config.yaml
n_head: 3
bias: "none"
init_std_qkv: 0.0424
beta1: 0.9
schedule: "wsd"
steps: 14707
dataset: "wikipedia_en"
Each number is 500 + 50 x the weight over its row's rms, rounded and kept within 0 to 999. Layers, rows and columns count from 0. Numbers have three digits each. The size before them is the row's rms in percent of the matrix's.

# q: layer 3 attention query, 96x192, rms 0.0851, rows 0-36, columns 0-95
# k: layer 3 attention key, 96x192, rms 0.0901, rows 0-36, columns 0-95
# v: layer 3 attention value, 96x192, rms 0.138, rows 0-31, columns 0-95
# o: layer 3 attention output (transposed), 96x192, rms 0.192, rows 0-31, columns 0-95
q0 098:470523559507543519555463588522435351554482512555535494514503464470461485454447472593531511541552447481474528513544442506484573499523501435404480459433498602486380578456536485495504563531432490664553430501518490511521538490550570520479537511474443501493491441538421460629560445579485435519
k0 087:433508535542474540478427550528471368433505510352492497516371519520539507451518492516484599476512592512383493442490530588487640523490460475540445483464552530568513462499485484531416500511494466493502533534493479401500497453498448455530518407432482466447474456492511502471517490527534489467
q1 105:448602549471544587568477551528490453517506404487488531493428510534476430368451418534466563494464470544487424476466553496466551488545513419486498373546603437596502492548487498553448487519591484476526521529436535504564545456444422477586478435405443506486504447487564436511517475516520530461
k1 095:421377544553467488430514515498576548551550494515477452478521536430520476519474546478509502536505506479504516483507548514512566529392545485378487484459510548585532427448510532459458440504588420506523535482603460383485552483439396558408524507451511554572503473517483557523443460531554504479
q2 103:544489580586519524489411496508505403601529386501464490510445501480463468540441492579474445455521446438401423438456495457465570472539545471429463481445474514551465533459554502515409518430541492492526471550491418499491544394452418533435539445489529517533501433506535508604601493587497441482
k2 094:486397485540470534452529520547524518460499473483541530545556480495514467489460510467515473537541522534534491563534508521470531461573467457435495431588620494532519491485527496468526534439551474508532431508517503306492573476501467482509441485374508478510490506474530470497381508557545440488
q3 095:566515511563520491391534459509537592580432502475464575543490479448491510528515535428499546495553505499466462456499567589530435539564455523455523484493427557526488506433483470498552551503460536504553475516534509493391469459546438479443442553523454495516578461450474514480541492468411364460
k3 095:519425383503460482472504440478527485466521505473505524523471451530499527486450588452496479493546440564463561439481502483515495553532536483505543475531468459535498499543540551511459453394476490473459429508505494793458465512502479515520508522508521443486498494579497512553448519473489499513
q4 098:587404484572441470441436574525513467542562510508416423515425493503457555550545571542453440497599471403488487557447505464535471528503534515429480449443456545520455466437562479457441563440534434510523415519592430477507369413463508500495544494440505480542488457541454439577466550532557480537
k4 085:454487477443587489474460451529499454571552474484552474579519469521475409439500459468513467582454490516493495506557461473440544458522458513546529473592530478455473615515494478516592575540458523515530513620481570329496576485570532453417527494426505413436487499486588404548588392501534479530
q5 093:459558437500511488537444536511502417537480403422481539432490513479542433441475476474567465533472492629444566441589431484459542411490579420534518462509574572458509607541486521563505509548472527525597582452484503474497544519562438471477520418488486462505530556563550480573512482504469525570
k5 113:459547595520511541549505520538487457535467447512507464403559519536448424463522403543528548512462548444467443528481485558535457403450463488526487499502632536475514469479461478494525512574508474542520546539512532270496551507517459521503517465405474538536473466431515546436487519511502477481
q6 109:555507501551496459437517446517463541591468551536414517511582434463439505522572449485537457477538432472459453601483499524476591458575543538396556541507526510497466460469450516448593610537401488577548514531435520494503564397524497531401550492539501380530518460457571534486599563547424462529
k6 101:557505420475491538482377467588517484487513437538500497505546418541393452433459524465428499470525531549368502428479559513469521488566508442529474400560588445477506463486478589511561507479370502497480542533441505516489532608582429576510473443446479532508501478531498486523445514589574458498
q7 090:572511559520556430463515460501517494461543567497476487527474476559502534517491492560461566442508570354627468599478554494509428586541427475474453458556459410568502449493568451467437442465598484488476451493522475506499486368434565480581476541457460580520534459501455510400516514485520461465
k7 097:504463396505514461446506469483532531475503575472522540583461465441502543504464589482489457469527423565479551516467466495520580579546559492460510525539392448550516519498528547483440501390473501516476455460473490684474494482448495494492541509569501485465563526602536518568493475497478480500
q8 101:521580515462526428498479545554520607473472553545496490510517519512543502506475469514547560446494592415518462486477572461479383516507440607497522597534454458554511427503474431426531349559434517440493403500517593490461443508510534559597450541546480573502531558458464544383476523475502490527
k8 094:550465479479461521486494432502522483492488526500506513550514425494521525519486534388492459470540479512450506463445497453537491614439575519482480534517477476510493529511505581593423436436431488437483488441470501735466509529494535542535512492565506531445481470620481535576517524471465550498
q9 111:541450448541496454501596383522574566490555433443452592489461454501475511504469486492498572484457499545585464523466509539486520573602473539519567513491488433458570403470510475509494469476549490439513427490507535476459455437353482444423438499564472469459607488504524501428471504451494538530
k9 102:531388407490502519503507531482541540399545437532508437500588394508513466571469610498492454548478520504551562537515490399525510390409548506543573508555460511402509524485524535425566496516425529540470501493509529569544529536527508515484517536472475530479462515534508604550500493484464497555
q10 132:527469457434518527454639572558541540451555560541485490512610391461521452570570452563443504460514518520625542548454535434493605423448452518552512485518529459495478478491477577447578478557460468577479484467480554485574515556439558494463492491598527481513465600483553570469471548539526642526
k10 117:517602423426519524496513498570483457492499453507512526446481401496506499493498435530399556469464539515457479512469582457543575426479496474525525523550580502462485525546505558517462532586408439510457593453485582543546499557512488454533518430560472542479492544545495532506511561510539510436
q11 107:488494517483457516662467474600398543525444431576499570510490569529540472487495486502486504492512468549407489436581459570461508468442585551499586553594450463540430524603500487509515476481474531491510552496527507492462458512549465520569538527513519528482539559467484489622598561469477461424
k11 096:514504596502489527451537525516446468535480609507492497466512557472547551507598452442542510505484477495485485450525484599531349574513467495539533493389476526561492538474565496466470428399568428479540514537577429546434367418535464586536490555466577537532561466469476536473500471544444529486
q12 125:424434369435485545502560519476510574382566495530584500494562433522508518522570531450499479499493545562550568516496505488543551401453452534506590513489579418479528462528464546532630545571457505478493537500454549513590496612447624501519423516533545487473466533548549470444433485471511597515
k12 104:509585481414530471514527523409540504484565477551467495407582531481475600577535394560362488521530498459505432535414536438566549429506503561551528509441512509475504485517478541500508505580508479483456513415496508680579481581469527543500491469696508591508501476521508503460546492584531574437
q13 097:453570598473501456524555484560393513440515495480437493465501615550519540472401401538611518468437440498547469504558523520461463516528533530574482595532481475549567470570480468458510449538535476476536532447517453514552472481526492523479494494515483524399539486472585488394463440412494550516
k13 093:560509563524499530491480474522560523450479544473507495510541500446532475600568465496519511477542504482425603555466469537481398433396545544518450607451431462490508531492550546516474429488535488504519477458554430522423476561479566566443503580568547545497509525522472512508448559460439503505
q14 098:644521493445524554440502502610606549476518534500472582494440470497475467482435485471425567503546482516543530509491517568557508551655504514529545480525545495528513464506467494456493495560449534495496534499421549454504466480512490469465501531604441401460582464523568569528540497470427479522
k14 081:529413424523501494469526553505569456460503367418513491466435503513541457409513611525513612455590513533480560466510529503527489473499584381638537473440563486449538584538489503473520534473432388463499606471509482555471496545536470465519520508511503578502473492531387556542491531499542441472
q15 103:476476456503529551535553465494506537595476419498427629485504506451506491429506469445426524491451497643447508496507472538441630475567507521492497502501611445487509508596459586552569525494489477503510550504414551491535603569542370495450521522598505498456501506600602417521493394437466510438
k15 087:487456548549471446519462553475525548482526508533473443469550513505519541600546557517526468488434509449514515483424559578538522447441541506427476425420581499521523425432558450387438487443497399518519551449530475477491417496490399606510470488509528553542521452495482518407438508496543467475
q16 104:579514579546565513380519396510512531556438539508464507553551573454532597524502459459455508438544485465434448488484546579528433558509401624508533584502476488498526432468470501574439497470473533405421473523524464498479520508507414570511502543565439513474504453416568563438553472493506439403
k16 111:564430416513465461447513486480510532452515569462494589627456480486537533498467597460495464485534462565500535491503486473493488587568526513485481463510414463555502518500569492491477479384533499481464455464462456709485436496474551491470481553564512476481526517502435445552482486484513487510
q17 108:486620555505513523550458512532428415558515447532435498489516553448480438426471440546486459571437465460450412510560468465487561518538516459417485503514525511598497500533526526428522518553577483535588543536505442507485561368559406558502545467418519539490462404457574484547593500584483455502
k17 103:484456573578503548487409437592532442567470497484505476482449484495413489502509470496518480549536523519386513462522518549458509569450493444446465495497521496612516463459491515510445511404506509487487470532544484355425518479508461565483489511404498514549495461493504489487453520531546450485
q18 132:498440559501417369638474533445442449466582446501498453480459543563508493510431510641485486488443504374501477544546482408492407544459497521485426515503481494478493472568560498420406429469571512520518490520544460485529444454473552523565584476417558521527449481467462505579508553510560562501
k18 108:465528544504561518501480536556459497504509541499518449511507487483502443487547477556609481515454561519522580530562458541417495480471475492468523525484456545455496550511456472533531505571540515491528519548504481187557521461552554528487490527436489494528517489445564524466577473562475485484
q19 099:418544531538488420478439490434386588467563466467494452495547505496549505506538490499670523578410531496409572545561454528439419498440506514559475574471457615540530430508576499491446432511503540503500385560568509506424437517473505514525542490501516554520452527477514522501475550497467526510
k19 091:490521578508534534553351480525419419478490502575546440522520406516496519530531443526567428488585464540486506545533410436490477524346479524505480524496497407433489552499497509570453454559517589473518473485538469514498432479477600516496532503495543434496440476504467479479541522506511549560
q20 116:372535519545483511561475520444564505344585484510531508500523470561465449505424473635512555473571462482559500449430457499518521495543461490488472456523460462521541457523565494494440479527510518458474390586503454498456455398320467460591527490538486492517450545451440564516514573546570547472
k20 107:484427450439527520466586490524474504472507345542539451513576411465501506540591471445505508526500533523601457565572477402569535480360511474541541474486497530460529480492521490475531458581510495510481460453526517503540577477432543487510564468554479506500472530605442558495495509421492546495
q21 109:597540524458568618394502517564502499648445473444402556490467508459472478427568438392473541490505422606513531477460485549497607522533568496516478476406584518580497508472436479575544503551500529482530612523420523516545533425549433515372466483524457486419465489476589474432462433499412502484
k21 085:521412516503480504509402482564642482462559521445503510543478498482503511529445588479411569514569438497457505499484572520533561490477561465518462466433568417539491528460452561485406474435414403488498547360553483626494503576466454495422478502485532550495528442523441521460402495519536501492
q22 145:519506570482480443555426502444465494518506477457518430482430619529483531517443524542501518477455501359507453469524498447503338573475489472500462464542435458531549469523489454489358424441617511461505519541555488483429447444542449504556544503372522558528509428460458473481518509470517428486
k22 121:509474543562521513486476531525507566562464602479524448552443544491488484483483493477619461531466519516523592475560409528412404580467485494389494555496352505510507547477464440527540516421584572509557431603477473352450496406467553487465471593435504450485491524458513434520527497450433463598
q23 096:484408475595528502500472558478585483507510492535523463506635491426458526558566611522472506537572437451586456565535448443566379506510480590544439490480476506541528463475511527438540459472582459568474532492513455514455531483477490501464457518491590547582426539382406502546420481529620536509
k23 096:504528388512558490406551428457502505447502514508558557516473464476494524548514506494454478623526438574558482516487545435504467497483485534540543474508379490505479499483496525480441494424499556534487427474498527628529494520464522494481464459524463490497573516657540512490491528441490534509
q24 124:506529427462508411542571516468537641465538530510544465501559516494532502517503503487508542472463615516579522505480541472477444450433447591604591570548464437430562427479423488518623401544419518532495504475483595511502505609505588497511430542581507537508528581466480530402444546440504587502
k24 104:539505443478455540495454418480485473489483505514495506460559414481502558541497471477473496452543482477436539470415506440536533516489540558447529563455487492448483516529492572562437507508433471491452499446475538764536482533476554574550517523577491532440488456573475548506568555545475566468
q25 113:502534588574528438558428518591462383564524504511439476488484491495439484459466485523507469525503484421497410511506460465475472546550527480385418477456528591556486497452523489390439497476581462557551457527504450494493491348479468506521572489418528432559500400449455498569521514557487453519
k25 105:513490515563537522458424474576548474560467523499509460540460481499425476440507495482525482542468538528454566466592463516417515521446519469483472474527465480493469534482451508522501489469467567489497533575462490281476615475546466516436489489390492490495457503559538468568492519521497457520
q26 125:450466583543464450609403500478518422497555441509481489468450488495511517446425455554514480521514529458433487516535428444484484484551506507454400536473493561495473469523572539466409437423566486524523419540544443481545519475492417508631547461411512530527447459483467511625513515506530507523
k26 106:435504532561533507493503552496457447542503530481499468522489485476540490447562455543552446551445505529561562547531461511497526514447525474428467443494503523448479502486498428534483482537594534498560457522456472225540562411505540529473522489456489518459513478471497490471474482509484503506
q27 107:435591562479515529525501594483500447447523477480478487495517435473496435461548431540591510505549615553404589495427491491451564449537546492624400490537533517450436576491531584495475477490534455555491493488426470502490553557567484443507537464532454553512427544547509502609512556502536609483
k27 096:430520591585470515549457559539506402550479500491545461501433488480619460454447444568524579427488542555500477529492481532508647416510512404416557519468608469510477447522515465511468544533408496466529477492555502377530516490463477478571508528443487487557571461486484530441493595579514463470
q28 097:568512551525471492473456567540484430481472550516552515496396418543485397481526518528543525492572543512456540509489455524469483498549496456391478456448478564581434631533589512454465545456555482561500434478567428473498428466539520403533440522478473480475508451666445591650580428491406426481
k28 079:462477517477418514548471489420506487472502439423539512490326571529568496431493586509513480444498445496539491536495438532574447518596469525562538537441519421571459497509513436530555483498502529461549550560498474468486501490525537477537522456445547493598541466536512444539459557541478446504
q29 113:505531527498446486471527533384521532444466512508520430527516528561483508555529550593519552446514519412516475525470545442485381555531440450512507449555414395539520392551506459471471440445587485488490507602496475515439436428488486488519485533404554600547491453424456517398486513501499442450
k29 103:491472479471503467418521447534514596515516522510575504538480425470509534524464533457489433497538438556535525515531478492515452568559535506467507522506387508584496517479544578501494498387442532477503385523541507674491414497434527508552498556518505507487549544610505523533459560484503534524
q30 114:486476453424461477590505584485492465521522472434544522386421519570552474481498599486591498494482491583539615436517441454468512446423599460510513508506483508510544586524509449527579476541442536475609597491470542524530420566586567428486472458457505508444524568560445462503420513411474534585
k30 122:444557590481545544556516525546496443541461480539465441391568546493445460504514395532507546503485553435500451505489514595512479396449449529520514537472622534456519463517423475535530514642463452552525560506565542345520581519527487509490501459474478563519507473438534552441467531523460523479
q31 129:463523541563494506462409481473456489573404435472473534511486546505568516431480519471591483531597497558351478526547466578504510474517516506512467563451545600491428599502512504535577575427408527477499505591468369535500591560609468499471529516515514439474477451464522486561518494458455457512
k31 113:540534586528479494587443455470425468484487495510518535526559549567489533485502530503525428494522464539454452485505504621538522504600554544482482449423566454539524439422539492467466466447494490468537472443549435511513481533538469568514459480491505448485523394477456469436433482557480509474
v0 072:550521430510410550475467472625454558514415498485445517474428496624540444469540538493529527564549508527447548367486567455489568522507534467404539521490548513529484555464520536476463496460468465427467483491464429494540498490432570452509528508519494522510450607496429498582494482585489493475
o0 079:480502481513522462516524509459483447497551530489535410465505486464492563607483536503525495460460493434530504495459473581457413523456529550581527499444401427453587404488521492486446418504628548483563549499531534454440436477446534480512481516496563553560514509382470468477428546354561506548
v1 076:483496558546527446537441531520556489521480498464537630478491446489456540549497526520537460419507415488556488561429458519461541579429462568449467403618557517414492511444513525510411526496488518526486375532545603482552554434529510585445549473563515519414497496556490501448554474421536478498
o1 076:498520568439512495497515478470516533425506454546539420525487518550618503429461498492545460482495584480468496461494540461485462428482494469452459556451460547523519628543509432455468587415499435493493481468516457560418482573524575482473457565446535524523447444583519489510518557564481557402
v2 073:473577389511589469486483424585488572566434511531516613473535441534399524455622502514516571618483493519478512475597474503493540496383501527500490422467526503426413519456376508461510499432424539469475552563447483510517531500480472487449499491618506526500457494468487532469562514479539489439
o2 079:552487588466488447484513581433525468405468517509527380489457559593535518581485428567504519415507519480515522485497525446384437504483444492539472504512423414485527545456563444456413401540507481493568517452541575487475433519494572541538506526473528551511548583422441450436424553373529512556
v3 061:553412536527551669480504474572516454450484493456503539510503466508487510449472525462499564526513410597569602415521409479535505444485542487540445536504376492519652544427498488556516497512489550460486493445500628505501457553474535501543575472538441472513501584468461557412440662438586603496
o3 064:398582591448559470520503452442552492532558513555480499498485443461506509503548504574474480448483463398532374585494523471578418552588479500482433476582545522542445490498548527423470525380551473590447435536535453530494533408562519549480450508516580416522470375436432554590610454612388524483
v4 064:474471432458517526516471418572514504489548494532521514490530440494420563609427539454468462598527486491537425470495472458520516533396591465400509547506499498476498538502599558479505491497463427359464497471554516487507518493454428521459522490569427478477532416395495576491512509602549447419
o4 074:512453523563450484555470501477445456611495574449437521522415568541536495503588545492569535427549474483476514425467436527490384416443496479602484430490488595420429477451555535569496405547593439477504531507494561464522455529605552546554507528485498525459423565470441434605508473444497498595
v5 080:442519419483553588583450611550499481511555489445504444500547548518482470554466448475491451531500501511548536453523483502539494381365545493508540503392540520461615569448429458571437395490479426555495602454481571505487474480471568453456465449533442579486500493546483483483484477455515600485
o5 084:509541675445451479440499402503531534520529571570378522582508487463496558475513497592538519546535491445475428510485495544569440645626450536486455487454490558508455503513531562502503618376499461491446404499534461450463430479570457539571510490480495439481542441441521655497558548569435449458
v6 069:413489491542418511525411484463443459514611451464474479519491505553546489451411602536540430561495491415525552417446540474515465574453609552486432461560574587517483562485621503495511500580584379467512529453492484480519438463541383526494517547487502470472428458487450442528480482502401559488
o6 072:507533480517525551545506468524477559512505503465518562456491400484438443545451453517535481447485441614528508533535437552491505479443525491505610562423415474475502473478489561446576530484532502567435473510501531489433500523459581433442521532477438509481490521504546579565537470468523427635
v7 066:548539532514472520521388513448497541499445643468425501528456533557434508495504423430522454413544504429415583437483463457485537534550484467577485488505322513468483569482520435515431600486506598522514483568433387515492579483493454499525487540432521463503514549488462456491523504495488432460
o7 071:430432474452589535446566548609535502528519441556519462561441518444495467502486505436489492509476472567598476560493555567495516483465565536478618494518464484470573517502485496498543423511509564506503518432478502429546469440390567501468516530600546525522604531557538501510485483515511546502
v8 077:494438509503558390572566432451455464472494534468479553520523478490455479496479555481535426562433504431487454426506555513475439471441575503411472488644504609513517455429585464380507463476573454455520594519552467518430505474533477607549427527451520415477474394419369530564487451444394462486
o8 082:494504380478515563531477519484473524504523553518549477474489432522444484516519444468507529471490521572524544559564445492540509482471401544484554561531442505437462527486533560532602470507440560454422444556471540446513520510498562432467520539511457474513504554617550558590525474490523410588
v9 065:569565528390506525485440500424557525540474564483518519502529514604416532546452467431470521408590564529471542470459556467495563539540446419443510475469474479485450558557484542543458608498511546443478343573533386502523565539546512449560520533450436465516478565505511518481572518496567392496
o9 072:492446438535468547522514536580557548570461446484546435500443544458567412464499514445529493545515462541496519436458560504493540430449533482525594454535497484408555488498422502519447355563512548446523682491503509460553422498423444497532457493583507576493529530494537411505411518470532508507
v10 091:483533462462517485499530501461540524535446446486502513487524450538482511496463526458550477462367613464431521357415540519451551517488445514377494444572484509567453421501519507444454548474593583459453492510518589505568509477488604452482507504530484436447486404574470345560585487377528463439
o10 096:514503421526444496554471488489471537458469468488512406536562546497582536482524516509570509538507500545490537564559507493432446465446576528535532580443410469421498587517488446499512449438449512441553503480518420517350395493481560470447497549447561517555482607524526560493425516481506533525
v11 062:593586503479441602504514464536468497497465395457456512479551425672427484394517566473577569494504568488486573391492467453455535452485437549398499499401535502494516434471493471520562422500474480490510476433474554494556524552471518510509481511450569504481444462496449502546530450446401537537
o11 056:415571541480511501480481533482569607526532561574556476480462492479495503579488441542457494384511537478491524587448522560491477481491518548541419539526498462518528504548450532411454429417567571550488520479602457557454476473426514434477479530442492481498538418516488537577516546550643502539
v12 082:450494554528520475551520504438405451494557444523501514508490560426512530517595522524496509425536527507494492559502419456493532493457460502451515605422520522478463465497495466493504499469511516446525456467564450478544497413557527537538493503517494407606432396505489538456556624557410541542
o12 088:529504407435473484544522585424522520435426516462549466415529508558444490551369467582505509427447515533473502528511535532476591594504588473562505460589509378536532518536466505535448463558484481448464522465490586514528454642546460459473458520487479563491620546519506480425463465394466530505
v13 066:445485635451578463588457554454522430433497569431496540506441559506545507422537531492531510357498524490443518474483510568429489542587480479466476461606500558496504400532586514530458495534577493504559440528555519509537555464561545507572475477511472439538522441530410368410507579423578503547
o13 069:593460331465534542501561449493549545471480463527599455492546391483536457403425519450474492572436476568540475555580522433512525536521529492467545582494479494539539560528472497484497531444454608456463458516446474536429516522489539434390475607552488444525498567571572618532491400523447495527
v14 066:441486526549508522514527576550453495504550609463512413509526532514509454456551522464505442571494500420415489417511514477460481488467539556334483596507556508513436460460487538448520492513565531514466517499547509492461484448492430460497465552444627490434418421486505487564573501446468516496
o14 065:471531476519519495502518459455600519477518532549517525515542534530494521523433434571531523503481478562573536534532549601417495539519454545520553544444422524465495567508581495514430561422545518492499471465517549503478468527605545508458495579517503539518567531530538570434457513446450554463
v15 074:429420470473500604475496488500491507472559413410515383489459515502514551466487511505481541578492473526524496522510391508474556527511562377564433482480419467521570552497582463473553519487448453463538563559544551500588437494463481423519549514492592484517537565458512519463474635454569558567
o15 085:570494588516562479499524553575468517537481524475465627530539498428538501538579452439491461442532430467548566524490506498511408454506524533511464450425590601526404503551464507472543467520597527619528516475501448446515535470522504605448509525550453452503440519486496416607593436546470525511
v16 068:502464446421513541472585476528618506480464444514470496480582427486552481484522529496521572523454433554542464498464420508521494481460494528391476487574421467456573428447465435552517549610505600533459539473421583502483512484454467541476568497600444542450566501526542506475496522434528552461
o16 074:457530611455547516474446437517435446476534486507443501537459505507514549467542454496532461510511505426516511527535475460497442542527470509514424496534460521585493516504557462471493547395467414557495454553524392552480530427581505576435490521466565453525453435453459492458584488602447547412
v17 068:508465499461507657518584550580525519518552406514533479510563494540512498505570514494555536476524380530578497526468416512498560470432544466483562496559485496477549507499483452566521505610466529561535525429469597499475444490460545452520584463525466554454508524486539533467484628487503579542
o17 077:420603609467519457478505423461494509451546494508441542540498526510482530501422442531482447478505485419530474522508491476502459604593470492467424487544505491550483463487560471442487575426491432574451450590535396566494526458598482580487510513486508464448474382442473505471600496548456503440
v18 070:423486499452467450492471415465398418444509433524596429496466627497506545529473482514409451460584408423466443542542547490481409567522527474364499484484524537436484413535524497494466467526600436468505487486486428489505521514558470537506378505499588523481483388483464383468565497498409447519
o18 077:590394433496418558475462528498544577582440535426473590514499459502496396440438561409530463573504519614474533486507447512549606444435494444522553501489480564485489583538430546580556541497482497480454485546462523427537485516531469429481543544565389467470495542582555484582493473491520535520
v19 068:561519476450508600446633435415528490495451555524488493475505475500488575459492466482465507477377574426528529528518452469542444430578485396535435539387504433511505509539545513486439654470499583502493445480473482505582508558484631360531546497495494475551563481450474498441503570567544496588
o19 063:493440423458434417593471537500446465560512466471420457516381536555510498506502567449458498519481574461534515523468516526460547610507593563500498525618537435483555462443507464474443373531531460418562514507543542453548500425486431630469486448557520451474509511619493418494526445466478524431
v20 073:519537492432474549419466484477531525537506506482563405498506409545445561497386444492499403595596593513498507353394533524466485508525518534498476376586449483502560533424470551552518517590548512533526418505481559530478514587485620490548455497431439520393516542498449439476507501494494502486
o20 077:417480543533506451488493428534522585549495506558484484568479572457604476477535525438447471550568503488511500562509515463579507500508460511438564550431559684476475495512513527455493494429427527511460460497558399560499460442479492587499505521606471453474465510500584527602501534598538526502
v21 057:450499481443453522426534543539549476480559462514573461477518477439477554600441464511438471459536485572582455593483537489510457519528472455482575515514470457549535490556499552461519587497454522537448423472514561519573471582510417525415445436536475438564583471543625563490468480511549494480
o21 071:555520564582458515502435476485465487574418477453393507482485573544502514435574553434563488533536501495435547465499449509531480453503546474501424478485594591502451538449450446547519492480470427491547528522513443527478524449597454504517521487447501468488388525474420413485552541512441487459
v22 073:597494542421521470584670445504536497508420579498498586504496501529490478555483512456579507491529390528582478553466489483579545505422482491388529487562539533416448466452553489479458500458501438416447498485527492504456574463500467544490620474553457472405513427440489501572495397563482471454
o22 081:443458462459469516515458471499443457541603463433545469515461455547531530530489548495508518512474555438452505386456499542477446447523511465571498477518453378491580446546517473564485501469644520408518556554459545450456428511530513480544415545390566583504522457552490429479471491486511479486
v23 074:495479489484448451563524517537537552470427565583603580500358464516545469515427645526527522480525401556510511483451552556552517571530385457500561468676553468500515547627555497371532518500503426448473454432594587489425450490502434468401505552479534414520557491528498527515493473465502474517
o23 080:557532423521494590518525418418481477537557469464534421509553414497469451474511496486500505500435543456509449505457532446470504425460558445527437497492519393497463386497490492568553495503460520532586528612388510490441528561524534435536445443447537535530378523446480489421438502530595477508
v24 055:489457530542460454593520499444576438497439490507467507527530527438435499420576506482488553464443430429458532406517496481549497399528527541497533486529565541578561509464467424575572400503523503575547647521447471500470491490448421580478511521518604533442513552455515476494503509446378554506
o24 057:452511526458590622427519474567507589469555530486552561531571377436485449554470470545486484521522498426500463576494475485530524455552478476465495488537456513555517497558448568475512616465486487624465340489461472526480478459519557422465532529456512456497529436512509573540559430528546521459
v25 077:461515482424455509499465433446531488497553459460457460491551468461470564406514528542533498530486502438509465526470495487551503449586644563521412484486490539535465517393566484513529552507472478511544556538422539480627544554510601585557616489526491510367506526411405595430470627532504534503
o25 078:477471546535525520571479495538434479481435540454480545477478449553527517522528446536440518494522511478509550529517394457538502483526442511442570526520524538531518538552521481424427550564543546501471475443569483549416518535462526516428522557544473487556417466591526473594568440496487449566
v26 064:521510537607518530482517460485471468550429425439429575505522463597426481379580465498519521553509465451506571461542490479446561489493555577571354476454572495517456518415453482593462429439493486503538447533492514502459518446390614383553539480477510528456410570499359475485512535471470547562
o26 073:389515519427544423505563548509588521421580551542582518503489471484543529574403509586416527459482528499579492532507535498498504531546455509453530509484468436493535534555570529371438517476584544523458484483574510477513467468431561561488456509541513492491575462534571544525434478510547487498
v27 065:534470467588506575539421502553459525556464544489380596514484491567460423443518499514545543525504475546515602436521464470551555439363560547642452462557511479543530669440452450578456458466401460515541518538465489506385504466457557484520560523468508454531405594489440547492462578481556544559
o27 076:447535547462582435504564507492550465406612504574595393506522442468478507593447440600460492417460510418558408542481545492498480578547472518475543520509437398494542424490569540409487520499552508583454492481523529464504486511404552516542487481496551530519539435432516597477480516499516479511
v28 074:464445560470545556538477549505489513506503514507482407506453410535432526519565537482485542575513560475414491493457443511529592533382506542464418528423533483481546541516473503645580526540434447425518550550556503519422522446490478465499568471491484527463516519469531504452517553423473502572
o28 077:563530496487525554397540501594557577553540549551498628526491564440604438473550409507450521506514467553535440497524595482469469494486479483595483428562515558503428469542487561524534376505511475549473488449442517552594506586487539508496514545542473548425554538522599521509488396608527544385
v29 056:608446540541568552446513535521537503512461474437457553530472478548587489458519484492544501458475471463480538382466452561540500504504507573556494637497447451545393534433508509531473482486514557513476465443503560487421499475473520424493595486513451553577446521585492464574505485565559632501
o29 065:364552575472510432543535470468476458415574439554528535501532525522474615484461519651466524496393464500547430548498532561467444567560487501471524505489472420548534467556563460483487541439572484487506474534486502538476518450514553528510458477416592523463601409473505560384454472479446516424
v30 074:447398456557511530562622539603465506534572424522487504523476518429543386494503529490519532563402472505495465454451485486544525477386448556473600512541567500517632504440540429570518486534457441563492557494536607512427457522436564540448483475475490538428522509531551544501435547477465542527
o30 087:469597554536506479497499394398491458445577552574482489549553433497462573544489456577508453463481523403489412560519477515525509599595459523463398532509523466527460436485557573485513624417464427554455382560515454538448523519566489511523509449477542487521440441408514583448569526561512486419
v31 079:512557524432406586492591521426459523488488504483473335496523551588531510507514469544539446417566462533502583465499511511452460483569455504553553555403442476448454445569473482562452455576500486528479470403525503499569471545510568477490517468525448493493528455512474453541519386576550586438
o31 082:497544490422509458484547465557494517504521387462484618480453492526499496475389592457508498542488468584521503478507544550519553637576570477500521474475552463540541485584483470539419531425506523465506540548485472508490520424504413512481423441503459528429539430559548422387482487507432478480
q32 136:479424510460463422458427491510494442511460534469582474506316534437588531511353521465426448494407415405460462414558494581433476586593543445520469525564482612542486549518552483466433518397442511459509399516511475477483452545534479502481525571458547494498472480526438512578530482441494473497
k32 122:531492539484495558480455545436485453562446460429558496569428533488495455512381503524523499523488495463525529416582471544515527546442455427487456531446425489471527518513497416540411536511535540466482541564511520277436557419526519455545475480398550485422614453439549417476528401435500396497
q33 110:490552474507492522523466480598432499528549461492492508498558476528474417474546461436431442507582538541402456380476500591456547449516540459453584457548451452496535486545489590587515541534446472452529598534560431491518485483554394625483491537488567500514591440532440460492503493478399540442
k33 096:477563483532514547484554545508491453544451413537487432560528517432473461444590432497535518538407596574481586489539491500468547470438432577532482512449538462516451412510400553513508487539563515479469544500350517405507583529516492503473506565532440453495475577454520424447548548428491512569
q34 117:544502572490423435463457533475511413481446518496483478532457522511530504537464555501493463498442512382508493491511472535436567570578578504557432416413499586427468542543482507533396466478626415498466478447417501514423444443413433532552543433502593577434506472459438415574524470536560529453
k34 120:464474526484521513435504555589509462450462506421588489489469455511515446569466469505489508526522549487592480482567487477489519529453468368436568484543482486502481504494480478539487529473481580469481505538502494182563588518452523436466469495366430458509517520459488558519515493445493421492
q35 141:470571525508519574556550528556452580493533501519444495484587508492419500471593575449587518485523549560479505531475488593562467360476462540512568519508547475510563434482521529543561568577480445509531618438533503523525430536560524440523469499521510530533525481473542507469459573465414501552
k35 130:543557484491517446506488497445553477491518518559365544446532488457481542464564503530465495492509451594435539573425507459497526446506516591519457468459528466522480511496505579410487504495488469558507484430495545837521482533506510576511536511651519511493440527562491515459478509553501570469
q36 134:433379414578515559506528488501561543393549455515453475501629567488452487516578533460548559440546519568526543555540494475539529417508444463495511545468570528538535420478465519500509560530561420460472561466428422478590556571369541491547425511615519438544534518484517476479419468499526603476
k36 134:538486492468462519532500455503523502419466530533426459475528497512486576530531517525453522491511463502437510537412522455516502471495536536469526510496556451522459499530558517491490478528448476524523492467508543872528413498558510536512505508566528524503529560519526524491509536526520562524